config.yaml
n_head: 4
attn_scale: 0.125
lr: 0.00108
beta1: 0.9
final_lr_fraction: 0.0
train_tokens: 280100000
Each number is 500 + 40 x the weight over the matrix's rms, rounded and kept within 0 to 999. Layers, rows and columns count from 0. Numbers have three digits each.

# down: layer 4 MLP down (transposed), 1024x256, rms 0.041, rows 825-1004, columns 96-127
# up: layer 4 MLP up, 1024x256, rms 0.0563, rows 826-1005, columns 96-127
down825:492476481468551498491568535430571516530536451483555563512481493568565538489550384509488509549519
up826:469445495451480599564478479509550475430468538478467520523551510460455508532429497514502460460493
down826:550516501493499470477499495508536483540471482524487460547475492546482520472482545558497535505532
up827:511484480471537531504515457510522536507454524491525489469561502437476482487533524498461484483471
down827:538507525543480498517516545490519499440519541424535468525498528498521572548494520517579502506520
up828:506529510564557512477496469536484553527443477451516467430545483463485475511504491525555477517503
down828:573566538519458492540493479525580456427566535501483508588463537521481526460478547471486465439508
up829:497441499524496569455522494499513441421553547515535521483509562549418469451517565544451568426547
down829:486499519486449511538558505505501483451477512482414469536447495492499484505522529504447435480499
up830:486452479423451476499475466411465494506528571440461482476486390448474492514525542535535473502456
down830:502473541529526493552563527579573535484493452495533462553510557476586544482473421470468458435514
up831:522552466442448545472579506512485612490463554483517531462552492540514579488484492486473456529492
down831:466459460485583535534492477568477489507508494540473502509531489446493507517467590595484422487532
up832:615481498475504472497557479483592474488463559510487483518526477481511537487456491460504528549552
down832:458489474519480550491468570575476424507461593526504477481515500542544547511517602526408532572399
up833:493419433455561476540455492475511509444404510546545556534521536464468465524501513520504487513489
down833:539564532551482524490477494549593496534574494514504470491441477549440457548489538473538474545515
up834:542438551428405544468502564552452498446551547503521469430515514555489520514453501393535514484618
down834:472535512528492513483591505540498515436492485495505436490426526565548570493549497425450496500499
up835:489503407486478522547513488451448497541501521494535399470436520554466488496459538548478555534557
down835:484455529470475459568516533558596508488445494527508571547530490490553466563490547476453445512554
up836:520464544486477454541447566491525525504484440452517489514523489440488551444496522398502496540502
down836:559526554519538517502549477420457613536468509504503511553526507460465479532457465540544469445495
up837:492496461426526484557507473528514518488527547520494552515552499488532498514478560512481589462488
down837:515511561462499523543435520525477549573550450526522469461518507526536558471551492535460438590510
up838:503427499542437512573519549502459529493535495506511485460454482500436501556554465481546476449598
down838:556570505529535510474508445496517487498414489462532472521562493494464480537511514453496485478362
up839:621501518483472538528492563494490445519528537417531531448486575548468580535503522515535390498524
down839:461505466544519524462476486486471449483479479455466501462476468479574427514511484517504467486510
up840:507500482492473545536498495496540448466549491520482535555540515526442501495497511475502419460459
down840:557435522513543455446425545523482520555490534515558491539496518466533508532508498520465509503585
up841:521507488449535468503552498495471488490527495477559440501492438454450551483509489437513500455567
down841:530451532476437498463518541475496437506415535498454440520478542483514477527513510514509467477520
up842:559501539458449533581465523593483458523516480502483544530469562507466470494506599498486540490483
down842:541467466560547440406496469454538465511424506463557509429510502494558462497542389449565497541532
up843:487488459498518472491537530557514543483478529513510556545517466473487564538437497549487538433540
down843:512511470526504425512448431424492492573552494436524447504437549471567457477474460528473519484515
up844:541524438513384517507511517522515488474495508486418557465549476486434479560482523529549495439528
down844:489491500522528437550502506442541503536511495380510488637473539551489504483499452492434434471489
up845:512459475497548526547485555479428529455520421491518527489532526507523513485535548501535488422518
down845:531508505543434505523461433445564474518500606523509504523521470566453531590534530444412380472548
up846:531474515469453553503513461533523521447515485526500533525498513527433452507520510365488502507522
down846:479531531510488417476497466437541455513412533420489466477429486536512538534557504438510466432556
up847:486513541496447499550465485472509605465515507497493504504498485444464492501513575460562513465502
down847:519550563460485498461596490496502463503475526565564481534500513502573512530495474594472461488459
up848:544429562565502423515519507449536518436493474562504514557491483460500539534542548476521562490470
down848:449564526462453557512441512573502507506515507468514461484521470575540462516546525508495470544489
up849:569435499572440464552533489480539523484516566483555481484480481467480499552481551468514455582484
down849:400556505424490522472500537510469500535510466475427436431553519545516498498521467482573536422478
up850:605413509466464492484529454454513481488487533516508541538481459531422490519530507426500520485528
down850:425567471484488496479409459459467493503541486516510426448508495511487457471486537520519493584507
up851:546513481508507502460527567505557448478469490502557509475417532457432545533472592488463465495456
down851:383535444496498457502458461476550548496490430434501477527498426527532489450590485511487484532556
up852:515506472484467467481505528477470548527517539473516525496548521461549465512493492475521407450533
down852:456466402485514559519496593473478475510477481487518559550504502547489484463531543519490557538481
up853:500466404444511425505470452457558503511470476523538447502530505540508519578515543465528440424538
down853:456490496571473556421513501505476473495462538459535592504513538477473500555539514458537446468481
up854:569470543472499523555466526520495543495404483457495489507535461508530462518440571489472474537528
down854:500509496492488487465413452490507518491513492404550453477478532539454534549587438523531545421470
up855:535436502517441433539501535488537481540475501458554452528559505542488468519560449477566490486561
down855:536474570450534463530365502522494493469514481458366483498568424472516463549498549430443447429469
up856:543432438478494513550474529460468493530515470466479567509619515447446499572500530415578511494597
down856:503524527441405530494560504539468496565550494511517466550510463464516542538548478447465438548457
up857:550513578514511523527531459477488524492466496497544482529569440494498539499461488544588484497464
down857:494520490462475542472506565579484526457512504560530444499438537531507475510500519530470522485490
up858:516459460454490557499482501498539511534444475551462538509423466463515522513530543482514517529482
down858:487530497538486427458549514545505553462541528484494466506539504507434461453506513468475480522559
up859:552471491556475545497472545535453477495533591489499492534598531455506529569455518508524496447506
down859:460471513529506484463497495544468525477516457427472483524455526559524476490566502477532442515536
up860:477480523490520503501516533526474572437550433549516483597494474505531528527417474492504539509514
down860:485490453548499528452439481524543485522480512477545509415521545526505493492507509516483510490421
up861:512493577485433472535444547597496490467528524502452505449505435540478497498505556474527512466500
down861:520513496525529577562476458522439476514530536385521462511516553505590498543534514481552456551549
up862:559457447508523556530491551497536513486500532558513494535518477491519524498532547385540386417479
down862:447525504480504467509507489450567456449523513483465486493451505542438492549525551463513526495551
up863:474477461523475481448461515550520522483503519459479477505493487585460489502474532490565534477473
down863:506484485541509532552542462534504535474541428499573543500566495515489529523516467564538451534556
up864:518471473511500573497485519544477449537531519393436512490511489396410459529477481385524419506499
down864:533557468490479485546506521451549555496445496462498461483479524536484525495554476544436612453475
up865:616546540488495477545517457470488489460522539486485516506570484494523481467435546492466534547526
down865:432479469449525533518571636565484509517469475471516552518549514527471498509486501479489519462502
up866:543564490460561491485571537482491498458508495458545474507508462485449552535503535505475496450517
down866:576408465490540507531493470473512444550484501571520493456493503468472533529524447430496528524507
up867:563427508481518431453522498524545520448436537445497532534515457497520461472459478535461517471531
down867:513482450486497471503550505515421577581490542513509589488439501502539575525521490495473497509517
up868:447410495423466378515529451506532536554476487497515432534517467482571473524550495413500473463548
down868:526545474506450537585474547511464510456550473540444557526549514487470522477503559489456525477502
up869:462506572561513508480535513548477539567549551487537468550525536500516524550463597465478505466499
down869:591488500427518555536441438450628554489460443498452555453453480522509561511515420503503495488485
up870:527402485513545480463445534496436505466430538546533465543504496557490457544417490483449508563478
down870:445556520485457502557490484547607554570536520457534546453462471433548480458580548442539510496514
up871:586373460427427475525538515547539470514527448479447496543558527461508509520508517531439516450467
down871:474566554596554477480431515447488535535510539486601468526477507558541457490527465520539481536551
up872:561466523470507498517492548485450502531502471489492498470473499513433536491476572440480505477590
down872:523510508437472488503510496433458516535389494531474472474561548428569543483541454545488499549426
up873:515561557535504523467568516559543474456457515480482495514565473528450463458467493508491501513507
down873:455481507468443498518443552547504544510545587473528437495513548440533525536512522506453463607465
up874:507442489464449491599540539513514496531506481558555481543533522424484529474507466438420411500518
down874:504598485532526487436518435392491552459519505503477541470454467481492493531487539453558548543520
up875:542468497474514543501554503502443494503444429474445470515584486493500448499500528544487454491504
down875:542529408504479492481452446494517448509557530512556514464449513538523524478489536527493513499510
up876:514509444582459467476508535482451494454495510550523537521508531422488553463486598461420494508477
down876:446491595420485524536483459496594460539533535471457503460467474543470490522581459523538565531467
up877:493464500488496459493485491532536494460474616503487518584568517507525517548470564423470506521448
down877:454510518495500532467481476506489569457521491505514516451527492524546516447513454532570519483560
up878:489509511436565393564472551492464470500515505507527539463522559502510449553529541550486454421487
down878:455535454534464583494527463508489450481510556528533528580512495551520587456500510483502524526506
up879:522501423507478484561521516511514487506519613513566545470504537577513479519516500469489530464486
down879:557548447494545575532489504530421522552454454573463506437494433466488500485468452541552541564448
up880:594497463467493486570458502520468574577421498410525521451485501466502561526422480465475537483560
down880:415466459515491452558468485450624486539505506474559469555498540519462456488562512478459434455485
up881:604536436524461429553558514457513527557477484472510463496505477422489444544482540428468447480478
down881:414478543513441490456453480469518435476496574522440559468513510516469486531508501539521570510527
up882:503449520514478459513495601539394520517460464486477422508500534492460515504559530421494444480545
down882:490523507533552550525604495484523461547517487505494482453509506409463451513447479485461429560526
up883:501489476456505428489471507549539469491523541421499557504579531523403487498510447499545362453448
down883:535568566532471563485549532552508492441550489505513490519465545429517527502558482490489592513486
up884:502521519537455408476521562566519507520547504451528503480524500521533483514455499505487419481567
down884:444542515469423543417519496493481391465475455448506504492446522487536484514472536498490538557481
up885:496519495521493442499510511485535518427516483468410409451490434561456520614530532508543486517556
down885:547496563531566451493538483533477524505518525556516527594450524466501464582429496490503463468513
up886:513492505505600483534432526548526510596544521459476504556569458498397544533444574495509508483483
down886:574531482561373570481500563445522441511449505446474544501540494483474405570498570527415471514527
up887:494484470508505525536533553502540479450544511526486490542509507491431490537474504519528476487511
down887:505528482449477417507549469433527460481401527528487516472456471536471503520546547432488472561574
up888:558465511458480515512567444492506459479474497419414499513585451477516478490453513490494474537569
down888:529421502536487443494590527470579460507536497292504504455535462497604502480488447429524496525545
up889:551472508463496439513528519511542524510456511516463476559555510440510477512507492508533481482491
down889:478494517497513504469541406532504521499529512492510483419545545514497549523487475561489462509527
up890:520435457461422443498503531586524500561528589551517467535466575453461532481435490451454584545515
down890:517540454537547472434640504389466479548503514515519520488416563472509496479514533555527483553451
up891:489486426558405526569546541507445589435517519469528565516581427523449531506532564521472403456472
down891:523479486475427508503518507538498490495473541514507478616488501501512412525470514477547500528483
up892:529514521449489555457485507559436513464525520521506554482510497408451493524472562508508500492479
down892:425409497540527468541453534474510403503503484485526466528443546600535520495533452491507520530551
up893:532486526544523488526501556450544464448418512555458536580580478483501480532506487460532462417537
down893:467509472502421502506419428599505412533586517458514498511540466548512465553527542518443508481513
up894:570553451455490547497582520428587512533462518488513501494418527500490530521520488433534464554485
down894:521437509500462481495496514505511476505461571561549545524453478565534564524510578545462422487475
up895:535392515491517465523551613540480510549468573490524553544510490509479519459482543482522504508529
down895:493587486583433472465535522510568434515505466442516507463455546482530427530543503534553528525475
up896:519515540434485423500511500567560577438469503374569469516551488509457514483485517495540495509546
down896:449505478530518451495563532471483489499546455399480505580528540478500506490496428486476441435507
up897:506490480537464565407552561558518528439478531500429510527561422598515462480415494562538508431529
down897:467558487501515479471544422481491518539534552515492572531485565459552537513445511401485590511456
up898:461525593481552484514505466511473470500541563510571507399528489473495436533506530452484488544464
down898:543502391501473539505520530516539471471429462550379501570497579525531537454490474524501502443543
up899:495439517445499479487522475572504548518536512523487499515531526519489542482401526582480452422529
down899:529540501572495495501506497499543493518471527420588473540482486483475453491529447442477516545504
up900:523540541481560427490477465564478542535509588524473494483500518542497471487503510491456548475530
down900:557471475508468560477578552523450451564461492468541507483480526541498476466519451589547564508481
up901:482532503549509518449519551543556508467487612513346502521537520485507471533409534511510453437502
down901:518493464424524507536433525489502474563512496539597496493497550469485474536603407447455562569480
up902:519478477516478449567513444467517501499523509509524548456447417453536479489526493464488466517481
down902:501460498497474566508499542485496427539510508534519501552563596505437466551543460499512575452488
up903:449505468439495511462493517539539470497460480516535469535471500543415538555456473478548468495452
down903:584443471561483477503559460493435552483479486537471564445534508447545500496559528537477477533561
up904:543511484528454462470530518546558491479466496535540567490516476456498519525496503441498509503449
down904:523476549467535566520536506496445505461512528540487449484460538493503515410516497497426485522508
up905:592517460558492524479625482567516486495448481509493422567554437476465598486536486441539523452482
down905:494527514548511390536446555484494517507460547463507541492499567504484535481527515470456453497521
up906:506448537469462497452511484508480505582502493460513502421500479543469544524530489533523427473499
down906:519533496542468420519564467473535487507433569518507540494476487508543447486522506411470520539524
up907:544463510546480526433488508566551483422434514515467455537480549586441521547483531526522534522532
down907:491508499437533413451482448452534456521536552483531523486526461444526488510495479444453485563559
up908:548525524470530499540522529481425624526585510414546519515515436445512472534456530479477359416505
down908:457589529507406498497462487538516465537422592532429520537470478507434493645689618525505483564450
up909:525442530434400482542466518498510580568550481474446507487525500528543584576471496407520516429538
down909:473513497530548487504537506512559399479455539559420429518530566560434554497568549509395488531513
up910:518542473542501442522499554454509527533542439466500511459474395468450492497488563472550524448503
down910:472429567568493531513537537548511452435452441556507476578587516517471511508458449460530529457489
up911:455556478540451462543496561525539499502476547501452520495529499526480532478487503477464450521491
down911:562465501493555492468535458542513450505480465575528524464508516456554505473534468539538546444478
up912:501464465491502517486495561516518526488473489426471440426478478443465470495455520495543497542494
down912:503546466568496567510511469467417528527479468532507499553447502510536547520516518455550519461577
up913:546465500527497486429464447514526428414493478481499548551615494460470451498380510468504523501491
down913:499463472490506495529536494477515474583471495460476431459441429532504492508554489510532485491477
up914:500490509521556474495468530509500481493543491415524492497522543445472538579552488516469534495514
down914:489529509493428513581473511502532531511513484524474419494505457535496454444491503552490467496516
up915:578541506516566448565556499473511576495536476511534443516514488373537430500523551419510487499541
down915:552447454500510430501573496480434495565466527519506500525507504428524550590521555507509386573500
up916:494456474453490475509500503508479526527467482465490474448460546443488498557524494434477510561522
down916:485504562462462504533581523526440483527549544550514451501505493455462528568487490477460525502458
up917:530410484486475476509519492462508497449463455527470464532462529481449479472464526435572560571516
down917:540514509509505497397529471473480440476444541479563515466519473540491501522475532547467549469516
up918:561423459529500524491506545579525460479491507522482553513440474505523529594580521523514471498534
down918:498489466513521482438529528432492445586444537592535500506475446509512470467434507541470520452461
up919:497532497494427510568458542509538514542512488460546526581512540558514450525480477459553483528528
down919:479433561508598582453549465499534540440540450466514414420459486448416515493449529493476501463568
up920:574531451497483529553492531506487503496498519526546446547493515485548527563516489507549527527572
down920:503409513517476515504525452538477500509476533567376531467575481498489477525504507498567499520435
up921:542545490511523501562459491508465487493419533475467514511462480458464529579514498503531420480452
down921:443429546510460593501543555541524546459523481481505485462538518486481496479517490496489536512538
up922:502515407511422419534475492566464570566443436425473511563520405541496446545443490487540483438476
down922:499496426454575526456466444507493498489467399560541510551528515462585466511463475512467445588515
up923:543500483473497476485526507476461523466463407433488495575556478440564495495510515522495442501535
down923:504566501544471505544475497515497584553482525574556499462442469521449529520542508527535498562482
up924:499416471493456475487524500493432452525453526459406534534535507461494455553487504463476503514566
down924:514453474547497434532569474530541550475555499460516517477514532539548493447505527423525533533484
up925:505480527495459430520568470443548546492454456503490507520532444522569527505513515469516450465528
down925:533490499507497598480504491536578446516497474556512472557495580565556447499522507535446517538510
up926:521528503598523558453476544495593469449436531440523502471514494495498464495504521512567465515541
down926:444502505463469486537540473537526521508549501491515520553571467481493480468494512507453465506504
up927:570471435526448479519503554499466515498498587482502527507534514468513524505529489449501525537507
down927:505582518495523565443465484478598496523495475492522473531462472502503515509492457501442482470480
up928:570449516504503493430479504516529531428508507422523524487490498510538389438527526585476544540540
down928:508565476491545466492519476557551595542529465428481496564538499539536500536490513416508460466495
up929:493538484526559541508538469479451445604436470471501488455574526482507499524479438455469493411519
down929:483484532438470473453457519507502423457492516515449502510492481505536480498541567494503505570531
up930:536510553505443494485460433493545494490516513417579483468457533513494598503492479536471493530524
down930:449435437457522523466553544565493406442504475571489479511631497495493445462491487522445555508481
up931:474525452506501477511497510472614507420462542539463454511566409493482423524492557414515510553493
down931:530473492492537495523642515459465510545453448464488414516556474444481486574511484475544533526443
up932:511487495509467415495489502472542509434506488529484509499511521542508489528567506501525487496547
down932:554499544539499551473529504520514509474532511464515479496535524436483554477463524514476476533447
up933:549431444557380515494509468566514507531432527458459570446513499513520608491460571478483476488522
down933:537501475541576516495485527456484518557499524548539511490452541475468524511536463516459477497450
up934:453472517518506513482554455517486496549474464561525530513560487470460350464481500518489514511492
down934:547479514506511492511489525485491483451496546420487489531427507512527530466547518507462467519475
up935:491557461507513507563481515430448508462463564525482499502493462416467468521532551442433448539486
down935:472502477450517491523522495557500458493494486467422533503535465472516492473491506485542526473487
up936:564454556490518400518546568517512495514536538415506462510499439487489539564489538432516486456461
down936:484498478537506547431383538476453480473456454436505531497507499479494505521512479535494493504474
up937:487531470488528455626503503474482499452539500533485490490568558470445483468501513463479454487534
down937:445519592516482427471544504512603499437470434486562547540517526537510492467480428440501537484456
up938:471493477464475465523498523518495489540472473531496494517524463541532485468454514461540499506518
down938:511462468561458482432546482477514502460504541455517530555533484448469502545436524444437488474470
up939:530434466495573510509494482488551434428472505502516511538518579490396427482480467489474498499568
down939:420425566554394472550551499531495504568452545536495486565524468539523490560544446533447558483475
up940:513518528544503552492510456452443480561472500491447468564452526481473558532526495470536502482491
down940:513468481496456522506556530524558473481538501467512528450539492505503466471488527551401529492521
up941:552497468481534552517498499518526542506413473444526527570415480530510499498398518543534531435571
down941:466537567507483416528520516455536454518558525467477509417569510518468494520547494391489552550434
up942:551493471496511509482492533457505483495599529465540482569506489437515486548487525459476423532483
down942:495493508507552494491369438489503539497400471510526488489509513469519474488495430505544498468460
up943:513505509531451470546585532536515542520553504392576494502547399494576529505509531511490473495508
down943:497467497512498546456461510509566498435508468532567446526544513517516549454456479473534559504511
up944:470489475463483496511537513502542487521510504533530426524510532451510484489543523391401475523457
down944:477487491529508499533419433439570526479432504396524524460503490518489529555460503527535511473509
up945:517397522424490519540552527537498476508454563561490510509510452494406494550414516544514517464499
down945:432492560520557468448576526465542474531480405520444464487535512464507542500498498471425498521464
up946:446477532477438465507614465474510480495555508477575432472549492440469464499477587572578440485518
down946:514479527528590468476515458495508516533519448455395539489540542542505589454455441440482537474506
up947:473444481538481619490506581488549508490527551527530507464495457546497486508533478537450576516470
down947:526558523482492430502454461446457555518426462501458528548534483487517510504511464392617456457524
up948:528409467438548394487500525445439471537520522518475583491576557483482552534498469460490483491502
down948:510541556511465543462607479493546526541482506442473457490422467474499507546482540542499533521488
up949:493475521489504512491495548505661535518532434495471511462493439497526430507521537479557476475517
down949:536543467488507513510544522484416495471465545408477506578532559443505506500448493486445572526439
up950:544477500514447548516532557456515433584464514495489512526577534473371492547470529466515462542514
down950:526499535480472532475428491577450471507501486494462467464464488427552418530609465530452522547526
up951:436496457472421511584512491591531523558519473473420465540570416542496543617426516529534421491584
down951:467455565555481458542607564465534536526573481455537457522451508461553499516512543487542522446487
up952:506488452467583500499519518488588454459505501521550544473487484479490452498531533498503532582527
down952:512484519496478512465480479557406456469514500520462504508521565482502485457472436505530433516424
up953:509541504457500561537504518623493505611499507525428538555565552560477499496536455511499425532473
down953:505549523453497478481537496485519523435512489465544488521488512522527532489464545550539637451518
up954:514500468456518509466535500514487558491503578482457502481513497571461425520479532480555418500426
down954:609472492583453572515530477547504476438514568547453393479547452504545492482522525481470591587562
up955:562532479505489531626479491511511542480529503485532502565476465496502507523480505466428502449465
down955:483510489592517497430527550445502478533502448495498527512478498553512548504551516448583494490547
up956:595618514473498468547471553507504565465519563468482381484526459519563499525547599432490462511537
down956:480538495463507530445549544414500464494433525482485479491536459484494525517534507470502525514526
up957:537479495382444397557542485451507523478514553473605527513499490554475544496550505467476478507509
down957:488513503444509580443589512575510460496553487580486508517504489537462525558504507534468496472480
up958:506533500501553469452565535461461449493472546533410506523464508496465538482432532472556453461530
down958:500424476498441517562417423538549447515488497456556523499576491484511457504493502515501502511501
up959:491590556541581530511476508476509446539493526453523486571455464468462489479414534461520514531487
down959:554383461563480530500483585429511496475565451479507512407578505508500460570521488517519566433578
up960:511488486474510523470521547531540476436446521498441477474446514539505570519489536525498515560518
down960:473482531525462550486561504476553539513434549586524501486538540545506511549518444531476497511493
up961:518489557531494450485526502545505457542527476517433514497513520478495452497489492479490491500537
down961:518482492469458498528483440482488496504460525466524494482506496447495524523513449486507553495464
up962:530533575549464428497471476455527502573512530399553510471481432425490480539535536399519512526514
down962:527373444474531558522543489540497476460544504504471480523458517430522471493501482537500481461490
up963:495529573530464461498533531545489531555492486510483501464468470465498522525495470493453468556513
down963:567445523445594458519623528520532526550465595542473493527481506487497552574504442473454461486429
up964:505458441504512504473487455410479541520414451443535570518569527530535481528493484511502518520531
down964:478500483461524532518538454510527571490520467515478474542484459498507478453486509487474515450499
up965:542517553523511461463510488566506525519513489432469525481524439535535469566461528493460517559459
down965:494488467506502528530472550455525480447509492546452516520517494518530535468547475507504539404550
up966:538407474428497542544446472586526506388477512462529515491568550494521509526462496457500467463540
down966:438449524530543437462536512431524480531492438487458474556449502504523516523486487494512499430488
up967:510540477458495549560526554484506559534436508531518566425491513478464429491496522498510498479589
down967:464482500489414426504561597505523510439494509483485499532471504481549488472545531511523436588475
up968:490520449482508376451471466556486516536486501456541509432522531487472527503508534501441463550498
down968:479583547555479482493539445454556415454486554465447512565509531503483460470495474481512496530461
up969:561519499489503533516521433525506567494491563530488471467487512488508496575477538467518504496499
down969:516478495494434450536459557479540492535448469510481534586499554453567550395535445527552527514500
up970:556372545470470442432516540480449548529508548455505523504522513565550542453496484599439515507609
down970:506580528521514458525491479470478514413452489523453505496592465552477551454481525450513420477451
up971:569472511463520480441507462539478524481483515470516428510507551544514448584521486505455452481540
down971:484547546498494537514536546444517509447514492428499523517496485486528512484476539515526537502462
up972:492529460478465491534500478510503484481482458536525507517481476468466492449461472447536440498484
down972:467522541564487482448561426501535492500490532442471508432538479467494564491462453532497492509471
up973:500485498524497415540559464568499506536522486388493488473526444456451508519395507499476419499485
down973:564562461428511607500465528390568508455429469477530552476503503520531473536596468563546551464425
up974:472511528484513475506512496460482555472470461455482490463422482450472492531464523512546523524543
down974:430441456516501495484596547548535528556534487494523539517563476494487460463498514530475518493491
up975:567453427509413502439494467432493495472476499435547449507594507433438411487550605475488470491592
down975:485571503585522428496448477455549562535501430496534501450552480469485471530520466440503456536481
up976:535513555492523553527542514510527523418550509483509498522549463499538496481522466470506532513471
down976:477594536495536506392648490438488482545473479481509520502459544503502502519515517523511529519499
up977:520473534534506557487480484513537517493534523526457507512510445501477446467489554502476458476513
down977:528514559493494549519580438527463501511505548492544408435525499474468548525568506470512583525456
up978:448410517502501549512454504528453458470516530406511451508540463454496527491514491573507443564455
down978:521530498541544443509629457478569524511509488328516520474552520539494524486496465486498518456477
up979:470532502499453512603495564477560560402492495471455442500516536434524500439476586510481496488513
down979:496483552478496528443489442468469489527521490518452534505504450477499542526460440490484510492466
up980:554542439469421451454468620532492527489476597427530561485503474575448553593509589386461500464502
down980:518479446380568495520544454570540452516481586468500547581538403550532516461508517506543652474507
up981:502459372471414514555482524512476465498486512469436534520450424503508534488492547524467557517498
down981:515560553515492530483468487462524532517567474525474511488528525444579517482564457503459479521499
up982:528471547480393536468484469512501441528500515474485520481471456552432540525493547554534484495447
down982:531572479524537404565461460430524420500491467488514506511430520465515499503572518452488467486510
up983:567481514473534503435471493552541497404546486544490448409486509461502521506527501476458608507521
down983:471521533482497448536496479471468538556487523446552515546548441564486520523506507477524497479484
up984:496472458470406501434534522525510537517563480515478490484519503484464533599519511489551534490549
down984:470551517512464470477499479456491577543483536434551422481453495458509498475436509443447467500504
up985:499481417478495462462470456540583465465470545546469548444507437507517520480506520457440537502550
down985:473456564476466514487502530445505477484447483568572513496477540482506435481474511468419459531516
up986:506472419456469487523480536536421492544569496516477475470502517548395487513477528441479381523562
down986:473506562505473486518607433489552456448503528468502506452494447484500484502463466485485571442483
up987:575540521463555463532471437467445556502522469520542482525492496490505490480509550473523469455523
down987:464404568509476525475562573470571436467455511558555466454516463419488503568470509483494507579518
up988:503479498511427506500469482501537476481563542501541516532494522487498514563435583435501416492491
down988:503537524536593468503528426453449467559500536515427478462494553504466533467465488534552553460483
up989:540491517504473442457465516541498527510525470506547523444493501539528523513547482476549487429482
down989:518484453525473520484508508534519492442435517465505448467522487493442528482467511509478514530463
up990:488475463506481503504541514519507527445565489429493485458533447392469433512451531440528513435517
down990:479526481492495551466440500460541434576382549537507501493519530553424507538502412495469507516501
up991:522590456553523462586499482462536497525449503444513441513485497530522507488470514498490391531524
down991:495487434405486516468485527537466446461493520517507506499487496427473495481497461535543567478552
up992:454590490499476479517509540461501501484474502437515554495515420443463505550524501558466490433488
down992:526520540524548543471549476510475489470496481530422543493529547502568434469510490527574476486453
up993:491454532443524416522504458468429558517458503444489497481578479511513493546476560491523496502496
down993:502551501537522573521463519523491492526528467565501517502465516526489499410561463537477460559538
up994:453523458585451500527471535557532499485569596534461514501496513483503497511505544441517488498483
down994:558506471477572507423480470496482501553436416543483449498522479511449533496507416519477528525542
up995:497540415506520524483519547560564563463515612403523436511563428465479484488402550493524406419492
down995:487560564519472487436294489601534427517518479481567460549457485489499479531569506497471562560458
up996:524497566496488497455532475593513527428432482458529499431520490433467515495461518448478454507517
down996:535523516400526400418572517414462525518430477476474471505550483505432570470489494489523540559474
up997:597575514468519472441521503507552505462519587507546476547555444482476519462478491487463539480512
down997:481418479537540503541526534455516481536515507588490528482528549499475541481422514462534446456500
up998:600499533433537520498545463478519469442396527506487457497543453532512471473538532507547481592505
down998:488585431537520351422402538624588522525508504556511529532467523475443509561490519493461486410475
up999:512483535451588504486501523559505488533476525493458494520521496501480507532503536510452469511436
down999:446555454543494462452447511499527501417504528464528496550459509507558521508568472446493481473485
up1000:465534544464528520570535465519472503513507544503584485561590557469501437548473540490491570494563
down1000:475456463449499502535500549586501469498506509549501497474552444542484540532460545463529464464529
up1001:512532522522448459462587469547529453472549563463557505601516548463534497517501500478477511508512
down1001:495454419432561521473374498521421530492506473543444541452591463514552495454506534532494519501489
up1002:492541536492499507526491502504453485486512513472459476450533569476390527593492480528518526542465
down1002:516508439492535494496473472502563498485493510484510507528421488510605485457462495465475451473492
up1003:485480458499446539557527494583457473511561600509504493459517508475517538510414589437501420426506
down1003:544509473502541513512530513512565482469446486474507447548467520464521512518518420509454563525490
up1004:459513504421536518522506521484477523481479483415481429471539468516514523547537555532480521491462
down1004:491550467570470494485508548486487422563505488484449471544554526471496487416554449568431484537467
up1005:519432529497511527483485509494463510577480542494488476502473462512496527528493580529487516511476